Weights of a small transformer language model: vocabulary 8192, some layers without positions.
Each number is 200 + 40 x the weight over the matrix's rms, rounded and kept within 0 to 999. Layers, rows and columns count from 0.

# layer 8 MLP down (transposed), 1536x768, rms 0.0179, rows 942-978, columns 128-191
149,204,215,217,213,150,203,242,226,198,226,175,175,210,249,218,182,177,271,174,226,167,214,224,154,180,196,271,95,186,216,153,237,238,133,207,274,209,116,177,318,162,198,161,178,192,129,231,264,191,160,154,230,190,151,245,273,210,202,184,258,214,188,150
183,254,198,133,157,248,112,280,193,239,167,191,225,171,123,216,235,196,180,210,128,124,172,205,204,211,157,209,243,190,257,168,193,204,162,143,196,134,211,96,203,202,224,215,246,245,203,238,140,220,247,217,232,237,208,201,195,227,211,197,105,282,162,203
171,130,178,232,159,169,170,244,216,166,237,177,251,236,227,243,144,194,233,145,170,170,225,229,245,210,176,208,238,307,198,211,156,247,139,147,271,213,186,259,165,185,217,238,170,169,135,200,208,237,146,219,221,229,243,202,258,180,134,183,178,205,180,184
210,145,225,255,190,153,187,270,194,197,132,218,154,237,206,132,179,204,220,254,215,162,128,180,262,81,189,174,300,175,219,254,195,231,261,258,112,217,302,190,202,237,175,158,177,195,176,211,277,214,160,236,226,126,194,204,205,227,220,222,271,219,259,219
161,241,209,216,178,222,215,167,206,217,175,352,266,140,259,255,185,200,220,224,253,208,176,226,233,188,107,196,189,243,196,154,154,156,136,209,152,156,245,163,189,231,254,138,219,245,191,237,276,253,181,217,230,255,204,165,187,249,175,207,205,195,223,200
188,213,285,260,190,274,226,259,170,215,193,258,216,194,205,198,174,125,188,200,272,252,210,222,244,154,145,213,220,229,234,199,144,196,189,168,176,254,134,106,177,224,178,257,120,153,301,185,195,241,176,240,179,216,187,235,219,174,182,170,153,189,313,195
257,215,196,144,136,222,240,187,169,147,247,216,206,210,215,158,196,246,286,244,218,203,144,163,251,254,204,276,264,243,227,180,183,142,178,188,189,223,252,227,173,228,293,239,203,225,203,235,282,215,233,167,198,178,157,200,112,238,214,173,176,213,177,140
157,206,188,154,265,245,235,189,120,127,191,216,179,152,176,173,139,216,176,217,278,206,244,217,195,185,185,104,159,221,163,184,177,224,121,171,188,215,207,237,124,193,181,170,290,253,252,188,187,217,129,154,146,277,108,153,216,236,153,232,216,162,209,272
171,205,237,195,163,190,252,159,163,177,229,267,166,211,119,201,258,215,155,175,240,236,183,227,162,144,211,136,260,269,212,194,209,184,216,213,179,165,229,129,234,142,178,211,174,245,200,163,186,161,231,188,208,166,244,146,266,114,210,148,193,251,160,219
177,166,168,169,138,217,263,267,207,154,174,213,103,95,216,184,219,259,158,224,214,198,211,196,179,235,231,186,236,95,307,212,184,216,249,221,195,98,132,273,133,202,148,89,210,215,249,211,259,228,197,240,168,201,236,183,198,216,216,242,126,231,208,207
221,160,280,249,202,206,225,221,185,273,167,195,148,165,214,118,255,223,186,210,134,185,247,208,126,222,229,240,153,153,229,164,199,168,225,298,139,217,230,175,214,231,195,140,165,253,260,164,197,234,172,239,221,222,218,175,248,92,166,229,211,168,175,208
240,197,164,259,183,146,203,190,257,245,162,198,201,181,182,227,194,147,176,152,248,178,260,178,218,162,205,213,239,202,266,184,170,161,206,257,136,250,226,199,202,189,163,83,144,268,159,269,206,170,223,230,189,187,187,269,162,226,154,213,164,175,152,307
258,198,226,194,143,172,188,208,205,233,222,235,211,285,201,194,117,254,202,125,156,288,206,212,173,222,246,158,170,174,104,193,222,190,164,269,137,252,296,250,211,176,207,126,163,197,141,233,197,181,200,175,274,182,232,203,175,208,171,273,264,263,214,237
223,174,241,152,182,164,240,253,110,213,142,143,192,180,135,216,231,213,217,215,204,196,212,170,234,197,195,233,213,209,253,209,268,267,215,163,197,144,204,198,204,254,173,217,178,230,207,269,214,210,209,264,158,151,186,169,184,191,173,247,218,168,228,242
135,159,245,238,149,183,237,199,213,176,286,188,180,176,184,193,192,243,165,265,130,153,184,193,138,98,221,165,202,205,169,116,198,183,237,205,202,163,214,115,307,222,198,134,210,243,209,148,149,112,167,190,177,145,223,224,196,273,130,284,218,169,194,146
149,186,159,145,254,257,196,181,240,206,310,202,250,208,249,197,204,192,213,218,227,228,151,235,173,268,198,216,220,237,233,141,123,201,206,190,202,219,150,139,164,242,137,212,200,237,208,162,321,209,189,197,126,179,173,225,162,203,153,171,187,258,202,168
195,217,173,183,278,217,278,192,168,215,141,207,180,202,236,225,128,245,160,185,246,184,163,265,130,235,238,227,192,186,233,285,178,194,252,183,260,163,207,284,270,193,161,142,197,161,155,190,194,208,178,272,215,192,196,201,181,221,137,171,198,218,219,134
171,240,236,182,209,171,220,206,173,212,240,155,173,196,207,176,201,184,202,221,191,204,188,244,161,275,221,195,200,227,129,208,226,129,214,194,220,181,247,281,184,158,205,201,230,238,233,111,145,241,206,210,238,177,121,117,140,217,248,210,184,163,142,241
234,229,227,224,182,247,225,247,172,267,160,194,156,143,165,177,151,171,132,248,240,228,226,166,226,205,186,175,161,184,116,207,296,228,197,200,186,194,264,233,199,183,169,211,216,263,191,194,148,194,175,188,214,289,95,173,198,169,225,182,220,211,159,201
171,222,227,265,145,182,227,286,138,255,201,171,258,210,158,219,271,160,236,247,220,95,173,151,205,221,230,248,224,220,173,146,181,219,116,169,220,167,184,269,228,251,210,188,249,257,249,162,272,172,179,142,136,201,197,193,199,188,243,207,173,181,203,157
244,210,224,220,194,175,227,213,226,228,254,171,116,193,161,136,231,238,179,210,141,270,183,248,211,230,212,172,234,236,249,176,303,203,304,180,111,165,212,215,185,242,149,233,220,244,209,213,259,122,249,263,255,214,245,277,167,299,195,159,221,234,147,202
253,283,152,205,276,181,218,152,227,215,207,93,202,150,257,202,190,179,211,187,188,216,164,191,218,219,246,161,247,182,160,245,136,249,198,122,194,223,244,284,173,187,207,133,214,174,196,172,188,272,207,188,297,193,146,304,195,200,188,209,133,231,209,204
229,191,149,185,181,219,251,138,168,223,262,169,54,204,196,232,196,126,237,147,260,267,191,260,194,219,242,135,152,193,249,174,194,171,183,239,199,173,187,209,236,240,225,247,255,215,207,194,206,212,228,219,167,209,236,172,121,246,228,228,154,219,220,164
195,137,167,167,184,271,261,182,285,170,148,210,235,239,220,159,256,201,225,186,135,143,122,160,177,210,216,213,219,221,224,205,264,129,154,179,266,96,196,178,170,191,178,142,262,199,239,171,172,155,258,244,236,218,254,211,220,155,229,240,174,247,254,190
217,180,258,198,145,152,208,114,210,245,211,232,206,184,180,232,173,216,216,191,214,164,212,219,231,190,179,208,217,208,248,180,275,214,193,267,289,216,214,248,199,218,274,111,185,269,166,307,228,251,181,90,145,158,204,191,262,216,246,157,158,236,243,257
177,193,214,201,185,206,207,131,248,204,255,191,211,258,195,211,203,179,152,156,219,264,151,155,198,209,202,226,219,159,252,188,205,191,233,240,135,228,213,196,189,249,218,213,241,189,213,162,237,222,197,178,254,238,140,123,200,218,160,188,192,158,214,145
203,246,200,190,183,133,165,189,194,224,101,192,233,173,204,233,166,219,252,210,193,180,230,262,189,179,240,179,264,195,261,233,231,210,148,191,173,205,161,148,226,213,200,198,185,268,218,207,232,226,176,133,204,193,187,264,172,161,188,182,139,176,262,293
143,241,252,151,141,212,171,227,213,198,130,311,166,180,131,85,201,131,78,195,175,203,136,223,118,162,210,224,215,218,185,267,161,109,252,202,281,191,230,212,178,191,157,154,285,203,213,241,231,218,235,197,237,201,190,178,224,171,227,227,197,192,252,197
206,150,206,183,174,208,194,199,173,266,197,166,202,143,190,185,196,124,139,239,216,260,265,242,182,198,178,142,202,186,177,174,241,127,196,240,143,81,162,214,199,185,209,163,270,209,293,221,281,253,222,279,179,188,181,209,151,223,163,133,164,250,182,163
235,200,231,163,251,172,152,155,211,174,191,134,329,210,196,291,224,213,205,203,209,145,161,154,162,254,243,165,197,188,183,95,174,236,165,163,159,144,215,135,236,226,169,241,207,146,97,186,146,303,208,241,202,177,188,198,173,287,261,133,159,180,285,162
182,218,157,234,202,178,167,245,226,194,244,197,223,226,218,206,245,168,223,232,239,217,227,204,272,194,229,246,174,184,214,285,270,203,228,181,201,183,222,145,204,182,177,221,240,187,166,202,270,248,168,159,185,114,244,265,210,93,246,233,188,189,235,203
131,118,179,199,292,210,233,267,187,175,215,151,228,202,212,273,143,274,184,183,223,200,197,252,187,192,332,241,236,179,138,190,220,236,189,204,192,205,223,167,231,210,207,152,156,222,249,244,212,221,234,241,173,110,198,201,188,246,186,243,213,176,277,204
210,142,112,163,214,225,210,209,235,272,125,177,249,201,279,176,139,172,172,85,221,255,242,204,162,206,231,150,128,153,239,242,199,171,215,172,255,194,177,188,176,236,167,207,163,177,202,194,150,196,182,146,144,222,230,235,243,248,233,131,212,151,304,223
99,176,168,173,175,203,168,162,203,198,212,238,233,158,157,117,224,204,234,177,201,234,200,211,214,204,147,237,215,180,174,163,236,238,261,202,240,224,296,239,243,240,247,189,243,250,289,153,230,215,202,241,239,301,121,215,190,154,194,247,261,241,198,193
224,210,256,256,243,140,190,182,189,163,219,301,226,282,150,124,240,152,226,114,222,138,134,258,193,199,202,248,290,201,219,241,252,230,191,208,209,210,105,160,212,211,185,217,248,198,155,236,286,197,157,214,228,264,163,193,337,194,243,166,220,259,174,291
209,195,197,171,193,204,267,168,262,197,231,243,162,189,175,213,216,195,198,192,253,212,224,151,279,252,199,192,160,230,127,224,158,191,161,173,174,198,160,220,220,94,151,211,188,261,238,160,171,136,190,222,224,242,126,203,241,217,197,157,141,183,188,183
165,251,194,133,224,151,177,216,204,194,186,211,170,221,198,192,250,186,226,167,223,243,235,171,147,149,210,154,223,227,152,187,165,188,192,171,158,174,277,155,123,306,169,205,199,236,75,197,209,208,185,234,88,155,168,255,200,181,200,160,178,189,196,188
# layer 8 MLP gate, 1536x768, rms 0.0227, rows 943-978, columns 128-191
219,207,238,148,241,138,224,112,173,136,306,238,185,221,219,179,154,230,271,179,213,261,139,232,122,287,232,226,115,242,209,212,206,168,266,174,212,166,213,184,187,155,150,173,203,195,189,226,186,219,225,234,194,183,137,180,265,244,183,206,179,191,300,168
218,191,142,179,166,208,181,203,146,221,201,245,181,225,214,202,234,240,160,139,178,211,234,210,184,220,119,225,206,137,256,263,92,168,247,195,205,217,204,190,229,223,216,209,223,172,199,221,232,180,173,227,207,163,187,239,237,150,177,210,206,203,231,167
216,135,150,210,268,284,130,163,115,160,227,200,160,201,232,150,283,186,155,203,179,236,188,159,242,176,91,185,203,178,248,158,231,165,156,295,220,299,212,169,281,209,167,184,184,226,154,172,249,176,190,191,155,161,266,295,186,251,170,184,181,204,231,186
207,201,177,199,197,178,163,232,192,181,167,185,172,176,183,171,166,151,274,174,211,244,136,126,246,167,173,177,149,197,215,179,194,243,245,228,211,231,191,170,227,231,255,204,280,148,223,235,164,168,204,221,197,164,119,283,200,103,192,154,219,165,199,151
195,157,251,225,138,245,261,171,156,248,251,246,171,172,240,154,239,203,246,186,284,237,217,209,188,121,333,236,303,199,207,194,216,162,164,158,225,255,185,222,130,238,230,196,196,170,213,133,160,96,212,136,154,342,206,184,214,197,205,213,175,157,185,194
191,132,212,190,185,247,208,202,232,186,198,189,209,189,166,225,224,266,199,166,159,235,210,208,219,119,144,142,222,237,200,230,239,168,166,258,177,191,164,192,204,201,167,219,205,168,185,246,226,219,182,203,235,258,186,261,227,232,165,216,256,203,250,247
215,293,223,216,215,224,197,250,148,215,192,228,209,154,185,225,219,192,170,221,165,176,176,194,179,231,296,171,146,269,174,140,160,221,183,175,257,150,268,114,228,186,249,148,224,197,215,268,232,215,212,242,269,213,248,181,241,275,245,186,233,217,162,222
124,197,261,186,237,237,84,147,219,178,157,207,239,276,185,199,211,153,267,224,212,215,142,123,250,164,169,223,226,167,180,256,127,219,95,269,166,238,209,247,176,247,253,194,194,196,221,200,210,241,246,258,172,269,146,219,186,179,213,207,181,143,146,152
220,252,286,234,166,220,136,225,238,239,168,195,217,214,259,222,223,200,207,299,211,289,224,217,195,182,172,165,138,164,261,171,208,223,187,221,169,205,226,200,186,185,210,259,247,216,162,210,230,134,177,228,278,263,163,188,167,212,212,244,249,208,264,196
205,265,214,142,148,187,244,252,153,181,218,203,165,207,243,267,266,231,161,152,146,230,218,202,226,193,119,269,225,174,216,265,268,191,205,182,162,196,206,168,174,211,185,285,265,186,187,171,247,117,196,182,229,178,243,223,226,205,263,233,148,133,177,234
171,158,210,239,267,177,182,145,260,171,179,173,175,165,280,189,138,134,235,178,163,268,185,206,203,174,177,210,203,225,218,221,259,184,258,182,206,249,128,217,152,152,112,216,196,170,193,249,120,158,217,197,148,187,129,238,135,169,155,124,142,186,270,154
188,178,198,213,131,199,223,186,172,183,202,201,131,208,252,199,251,213,134,208,123,178,117,233,243,251,191,204,132,172,58,203,194,205,168,195,239,290,150,179,265,235,287,99,187,225,216,141,177,133,203,130,205,259,185,169,246,241,174,202,197,83,155,206
205,217,187,225,235,184,207,191,228,130,244,264,110,144,230,198,175,156,166,217,235,213,162,245,266,184,237,134,235,163,236,222,234,198,145,157,196,231,220,213,175,171,240,256,187,181,150,255,273,195,182,255,209,224,182,225,183,138,98,218,205,228,134,184
156,181,159,161,180,232,233,215,204,198,246,244,191,211,286,212,189,214,273,171,218,201,161,218,295,180,179,217,189,231,220,241,158,194,197,181,140,213,183,161,207,246,188,186,195,175,224,247,210,183,189,209,211,135,185,177,182,235,138,158,215,206,236,193
138,198,193,191,236,220,170,152,197,128,207,237,180,188,173,204,158,246,193,214,243,181,118,174,176,219,231,214,190,180,239,151,209,215,128,222,192,221,100,222,206,167,174,139,184,183,228,178,244,217,233,218,188,182,143,221,209,197,166,263,207,245,170,239
97,232,279,160,245,253,137,226,226,195,251,130,178,237,196,179,203,251,250,148,173,247,151,226,130,267,222,234,218,207,199,176,149,178,230,114,154,179,235,205,249,160,252,219,214,171,237,142,212,110,158,220,195,125,206,100,153,227,223,180,255,266,196,190
200,150,178,155,231,187,152,175,240,201,152,211,151,106,268,245,153,196,177,197,294,256,142,214,276,163,223,239,181,164,260,246,165,189,177,211,197,226,133,133,177,192,119,253,201,160,169,172,155,206,212,180,233,225,166,280,243,155,203,253,103,230,250,108
153,221,128,197,134,229,228,156,200,148,206,170,273,230,197,208,147,163,252,210,173,212,161,184,176,182,160,252,190,193,216,212,249,171,219,257,229,170,237,160,209,199,227,214,231,257,148,166,155,184,197,137,171,244,202,233,256,262,182,189,118,147,245,238
148,225,205,231,202,157,173,228,240,263,147,164,169,187,158,144,212,202,220,254,170,160,178,210,175,232,267,189,191,211,156,137,165,197,281,282,212,182,247,115,170,217,218,229,162,182,138,245,218,205,143,203,170,207,211,151,195,240,204,120,156,176,246,192
212,204,219,201,249,127,182,244,240,260,233,238,212,226,104,134,195,179,197,226,187,162,161,162,181,225,272,293,146,247,181,241,172,218,113,216,217,230,222,219,226,205,291,242,214,233,209,188,221,248,169,208,235,260,239,225,265,214,177,251,171,243,200,149
198,174,143,195,216,211,213,211,143,305,184,172,210,186,239,207,198,246,300,193,191,245,169,132,366,210,297,113,208,210,195,213,186,225,162,165,202,212,139,181,204,192,178,296,307,193,191,259,269,151,217,218,230,302,160,223,204,200,145,270,253,232,192,125
141,190,229,217,229,213,191,216,153,204,196,158,222,230,176,178,177,218,194,203,145,197,234,166,255,223,162,173,146,201,128,194,259,191,175,153,218,239,194,171,243,254,199,127,279,181,197,187,234,205,190,243,190,298,179,186,164,166,168,162,192,270,227,181
238,78,266,206,135,187,213,225,194,263,203,161,179,181,189,225,222,254,168,154,178,200,179,182,183,225,159,170,232,121,198,216,163,231,140,203,173,203,157,132,175,196,111,239,190,202,230,144,135,208,172,141,220,205,169,179,224,248,162,170,176,178,211,145
140,194,117,213,185,218,179,193,229,215,229,179,222,216,155,266,201,191,207,60,221,208,192,158,185,109,222,137,187,244,143,167,171,198,202,267,256,263,183,218,240,207,179,208,223,219,164,150,143,220,180,201,206,257,205,252,174,161,192,208,196,275,186,231
221,210,208,223,106,235,197,223,164,210,229,216,225,204,265,162,235,173,159,215,128,249,194,272,232,195,174,259,229,199,184,175,259,284,190,107,280,248,173,259,192,215,201,261,315,256,165,176,291,220,275,214,293,198,135,239,217,249,158,150,192,243,174,196
258,195,224,177,210,173,199,138,189,135,161,153,263,152,255,112,209,265,246,159,223,247,187,164,257,200,195,211,206,187,186,169,271,229,175,236,211,152,150,154,280,203,205,170,228,208,188,263,165,290,213,218,229,245,178,159,228,177,163,225,135,245,228,179
181,140,305,229,172,298,261,131,152,189,239,282,179,225,225,217,187,188,185,192,251,212,231,198,268,204,224,196,209,261,269,193,134,157,203,178,216,142,204,286,206,163,112,231,178,192,274,263,193,168,204,171,353,188,250,310,211,256,250,219,226,196,231,220
195,167,214,175,186,219,225,236,187,196,214,245,206,188,226,172,165,165,236,214,146,235,181,280,230,241,187,152,191,159,296,93,192,162,141,250,176,216,211,182,235,258,166,142,208,175,240,221,235,199,213,223,198,202,238,219,250,238,228,206,198,110,175,165
187,237,145,196,219,210,210,207,255,201,203,198,192,199,189,245,208,161,232,292,160,166,186,179,172,188,151,215,204,164,210,229,217,218,122,212,187,150,271,183,166,286,182,258,216,180,274,190,199,267,189,221,190,68,233,213,176,190,155,203,220,225,188,241
197,236,166,192,227,209,269,223,202,238,155,225,243,145,144,130,117,174,180,247,186,160,164,228,233,225,169,210,195,275,146,227,197,192,216,216,179,149,172,259,205,135,227,253,173,267,153,301,259,182,242,164,211,153,189,184,261,250,166,179,157,199,111,172
196,188,185,244,232,229,281,201,295,191,208,248,123,149,250,207,131,256,179,244,235,191,203,198,215,162,190,166,179,228,205,293,286,175,191,172,161,196,190,262,192,200,178,228,151,126,214,150,138,188,229,212,235,233,198,177,206,207,176,150,248,257,172,160
262,170,169,231,200,221,171,149,239,228,239,247,189,205,191,204,212,221,163,268,237,203,182,242,232,225,233,162,201,182,157,92,230,193,138,149,214,175,162,178,234,186,266,139,130,251,226,237,218,173,200,184,216,258,160,203,246,177,176,194,244,265,113,236
166,175,201,161,281,158,235,192,144,154,295,226,201,204,225,171,212,182,227,223,235,229,191,274,284,101,165,270,246,213,149,140,252,251,281,165,198,217,135,177,266,198,162,219,141,202,164,201,202,212,163,153,147,199,263,266,225,254,228,210,188,226,187,193
138,244,164,183,175,197,210,258,221,139,277,162,201,131,216,216,232,176,276,269,211,194,177,207,227,221,174,207,169,185,207,208,217,234,221,219,190,190,184,287,164,181,107,124,147,187,187,188,184,90,198,178,214,215,182,155,159,199,206,130,110,268,200,201
277,235,195,245,245,190,200,273,131,168,205,248,231,225,190,199,231,198,211,199,129,187,257,191,244,240,228,171,167,175,242,178,185,165,160,217,203,169,232,229,257,172,184,206,262,181,215,193,216,224,195,143,261,256,209,185,238,216,197,141,185,141,179,186
244,168,158,306,244,277,270,214,224,253,274,184,186,163,159,184,183,232,187,202,206,181,162,225,165,199,134,182,214,310,176,239,225,246,235,252,271,202,113,129,231,166,207,190,208,168,177,226,210,139,106,179,214,196,211,210,156,159,265,228,269,152,257,266
# layer 8 MLP up, 1536x768, rms 0.0219, rows 943-978, columns 128-191
276,179,195,166,167,164,143,182,215,118,211,165,156,228,136,170,167,165,233,194,150,250,143,122,200,242,207,287,201,117,232,114,180,236,218,220,254,208,234,262,234,197,190,210,299,200,172,254,185,241,235,228,217,247,184,185,256,245,189,213,201,139,183,215
198,223,170,214,192,238,205,164,136,172,215,211,240,268,175,236,264,281,216,206,180,180,267,173,221,244,185,225,217,115,169,223,174,210,134,172,177,313,199,228,180,165,171,187,147,238,205,262,206,138,216,203,231,196,191,237,258,134,130,178,164,286,245,250
247,182,235,188,195,206,291,282,214,230,105,230,155,266,223,256,233,184,254,259,165,221,166,217,172,178,261,220,246,180,192,246,202,170,140,189,251,197,213,231,206,188,137,214,195,159,165,184,232,240,148,216,138,204,198,158,194,143,205,180,168,159,224,236
148,223,99,146,151,204,247,156,164,171,244,186,248,152,239,178,144,216,166,228,146,119,222,183,187,116,212,159,208,201,201,233,183,236,199,250,258,190,214,219,156,170,229,207,287,171,242,202,149,188,232,197,258,218,173,196,212,191,189,233,232,240,249,232
161,198,301,132,200,238,220,265,230,155,174,200,161,213,221,200,195,143,206,212,289,190,182,201,193,171,203,250,249,167,252,185,236,154,155,217,270,216,198,193,198,186,203,14,213,174,201,203,146,203,197,117,184,326,173,184,190,191,238,181,191,135,170,211
212,204,183,278,189,139,151,226,185,146,251,281,186,197,137,231,178,171,202,286,147,184,220,193,195,169,168,239,217,259,206,187,195,215,185,144,213,217,153,201,200,163,182,233,213,182,190,249,243,206,155,215,183,207,183,220,141,174,129,279,206,213,223,281
269,226,186,262,187,156,140,204,209,180,226,254,213,279,204,190,269,186,223,184,184,187,270,214,247,214,210,181,227,142,190,228,243,272,135,193,152,224,170,262,257,223,220,258,112,186,271,132,216,193,238,256,218,243,239,178,217,221,181,197,236,252,126,217
170,255,242,137,137,274,279,195,206,276,156,233,230,282,139,138,222,225,152,195,262,192,201,204,234,241,209,251,274,148,217,201,197,199,193,136,130,154,225,212,241,210,115,202,219,226,230,211,256,183,164,241,169,210,181,199,195,248,203,199,211,215,96,202
312,226,218,250,166,202,229,260,260,176,208,206,263,237,206,238,165,138,195,247,177,208,219,186,219,162,236,134,188,203,206,141,276,157,149,161,248,201,213,163,269,269,183,224,249,207,193,105,151,206,215,215,246,246,187,172,235,206,211,239,240,225,135,243
285,170,247,266,198,235,194,130,157,177,177,194,176,205,275,243,207,178,196,160,208,272,233,224,221,209,187,197,192,193,211,211,276,233,288,192,191,200,175,209,212,213,196,209,216,216,187,199,264,179,229,190,194,182,258,171,171,280,187,179,208,232,215,192
196,280,239,163,189,282,210,244,198,125,166,188,201,203,229,231,140,210,204,215,134,159,253,189,183,147,171,206,179,215,168,220,223,145,251,152,200,254,234,211,196,193,224,205,237,240,203,109,161,229,206,146,179,242,174,235,198,194,272,234,271,189,225,247
172,261,195,167,220,200,190,261,235,178,201,172,236,99,155,238,190,122,174,176,206,210,213,178,136,187,211,100,254,178,225,196,193,211,241,212,240,160,216,267,152,286,176,238,229,185,239,308,172,178,198,259,198,141,213,119,270,172,225,249,250,239,201,150
205,166,219,240,183,217,171,228,153,181,226,257,213,184,210,279,228,201,206,230,258,270,155,171,242,170,196,205,210,198,192,191,278,198,159,168,139,139,230,278,184,141,240,205,172,168,180,213,188,170,224,251,128,178,208,101,263,167,178,206,268,204,141,182
233,164,230,144,205,133,204,196,129,172,137,217,189,137,148,126,188,184,192,166,229,241,137,178,191,245,175,186,179,210,241,192,255,215,178,136,204,223,274,204,88,165,205,258,165,179,180,217,182,280,203,190,132,199,138,230,152,176,236,253,147,161,190,199
252,284,193,286,210,222,164,239,191,212,148,209,206,156,132,159,162,149,253,241,223,176,236,169,207,116,208,191,168,156,184,192,161,186,156,251,151,255,241,210,195,161,103,243,180,209,224,163,217,166,189,199,232,232,134,264,180,166,218,201,158,207,145,182
237,227,262,188,246,224,232,163,147,217,250,165,161,237,293,203,128,149,205,266,224,241,178,190,143,132,181,179,139,225,197,258,190,188,152,220,206,155,232,187,206,209,197,263,241,202,168,176,133,155,233,236,183,240,288,185,113,200,184,213,277,184,174,145
206,155,171,189,247,177,263,192,211,136,229,262,236,213,138,234,174,185,233,244,244,161,202,201,215,263,122,225,183,194,155,208,216,163,191,156,185,187,240,166,248,185,119,211,196,188,121,193,279,193,180,188,212,173,216,208,251,186,209,177,170,301,219,92
173,181,184,286,239,204,216,222,112,184,181,263,173,146,227,213,179,205,228,203,197,204,212,146,169,196,174,206,297,187,235,184,227,196,155,74,223,178,188,175,229,173,114,172,159,219,217,157,241,223,209,220,160,124,194,142,210,221,217,248,200,149,148,211
182,177,204,241,248,158,154,195,175,219,195,241,213,217,204,215,206,193,165,137,176,311,197,130,214,185,190,197,220,226,197,318,197,189,166,199,244,179,153,172,227,137,196,197,219,193,175,262,176,236,218,250,230,161,200,230,226,170,182,209,214,155,199,216
186,203,231,156,145,186,183,273,205,211,137,196,182,237,225,214,183,265,199,261,176,192,187,135,271,157,178,200,194,177,169,226,227,211,184,228,129,278,184,213,158,235,214,231,197,263,162,224,139,246,266,147,189,185,135,179,229,157,229,176,207,225,207,220
202,265,261,227,156,274,155,193,230,250,179,166,215,252,125,257,242,228,233,198,183,202,179,198,187,211,132,101,266,189,237,126,195,192,223,194,170,224,160,237,268,327,157,179,190,241,217,111,201,177,228,232,202,190,179,181,225,220,203,224,159,214,230,235
175,217,171,142,192,228,178,262,216,213,117,126,201,190,198,250,197,229,223,128,185,157,192,163,142,182,178,213,123,203,151,147,204,233,214,259,194,214,240,155,226,228,250,206,178,181,173,217,154,263,179,147,299,280,191,241,179,160,194,182,186,219,214,216
197,167,192,160,87,178,245,158,189,299,281,154,233,228,190,173,171,287,171,187,199,193,172,209,223,160,174,228,208,188,262,172,142,217,159,209,175,217,164,130,103,143,162,189,189,199,255,140,179,199,186,153,184,206,207,197,286,185,265,214,256,293,291,172
346,240,169,225,258,136,172,206,238,167,152,225,209,183,148,265,195,232,238,159,209,178,224,190,245,206,171,267,273,210,173,229,225,212,164,206,165,144,164,148,228,260,246,248,245,143,223,211,79,174,108,309,234,164,230,220,246,231,219,159,198,202,134,164
237,185,210,173,200,225,171,203,219,136,282,214,221,244,215,178,231,225,161,308,177,224,151,220,226,172,147,183,152,158,190,152,113,210,303,146,178,255,167,240,226,195,296,140,214,290,89,284,275,199,235,198,181,209,228,164,206,182,189,277,172,263,107,253
152,218,211,263,210,189,192,197,190,205,223,216,152,155,100,259,160,157,241,239,182,168,171,208,192,116,244,251,249,256,180,136,124,182,211,245,193,188,199,200,214,149,144,210,149,233,200,168,150,185,199,229,235,178,207,203,171,210,134,136,273,234,152,195
154,202,265,200,199,192,250,64,196,234,239,155,280,241,221,200,221,197,214,192,167,221,178,233,168,161,213,263,260,187,128,164,217,151,130,166,291,235,292,191,224,203,176,233,181,190,202,150,214,240,206,231,236,202,187,230,173,240,146,234,194,228,163,97
114,194,207,159,215,217,171,239,196,163,185,221,241,177,199,192,140,316,202,223,180,227,212,162,211,155,155,188,125,249,143,155,143,201,168,210,200,240,188,210,186,190,272,219,171,179,223,194,157,216,197,250,247,267,207,161,185,260,213,184,202,261,194,201
146,192,108,195,207,188,230,149,199,198,230,193,129,203,154,221,222,216,188,188,192,197,185,171,192,234,159,237,171,212,175,275,213,250,206,171,248,204,272,249,176,225,235,147,207,277,189,237,199,223,179,234,216,192,111,216,174,175,199,292,219,194,238,194
269,274,236,189,222,220,189,211,153,173,115,225,215,209,261,190,227,137,199,179,210,199,243,217,251,188,232,195,262,200,212,278,310,175,190,244,229,192,220,218,255,140,172,231,264,175,189,184,219,230,179,211,216,173,240,105,216,202,202,257,155,166,151,181
251,346,239,148,156,173,190,208,286,176,192,295,153,255,179,245,170,187,207,223,267,189,211,182,179,266,181,190,198,194,203,242,234,185,166,189,142,180,239,215,139,177,163,206,238,218,238,241,206,256,216,157,226,183,253,116,237,188,189,242,166,225,170,148
216,144,204,189,145,153,173,270,207,237,193,262,224,176,114,331,115,198,170,174,223,171,205,170,214,170,203,271,190,244,223,275,294,255,252,112,194,228,188,258,124,225,231,221,282,238,168,245,262,173,195,251,184,214,208,164,247,168,205,130,153,205,235,182
264,227,203,194,221,208,185,190,143,299,289,205,164,146,228,233,149,239,123,155,162,103,161,197,160,225,212,95,166,241,259,222,160,109,160,221,169,219,167,209,214,150,182,269,176,215,167,209,221,146,195,225,207,190,219,168,181,200,244,248,129,236,157,192
236,246,199,157,160,206,211,240,197,208,267,202,172,231,286,276,185,197,157,146,285,172,176,252,180,177,304,136,189,220,222,222,259,228,223,183,224,180,211,220,171,191,262,200,264,212,214,159,196,156,149,162,229,255,208,206,254,158,198,113,205,155,212,177
124,202,145,211,209,203,228,145,230,157,236,201,183,246,166,147,135,201,175,138,253,248,154,204,140,205,201,207,242,211,158,230,223,224,247,185,218,232,168,179,250,129,170,218,147,217,211,247,203,150,226,203,195,156,227,255,203,231,139,297,226,247,225,199
279,153,279,235,271,227,193,186,222,144,177,166,207,255,265,137,237,202,230,276,240,176,216,146,126,235,232,331,219,179,199,196,190,254,224,176,271,175,134,197,200,200,247,145,196,200,209,236,208,245,182,245,182,221,271,138,174,187,209,232,174,218,178,213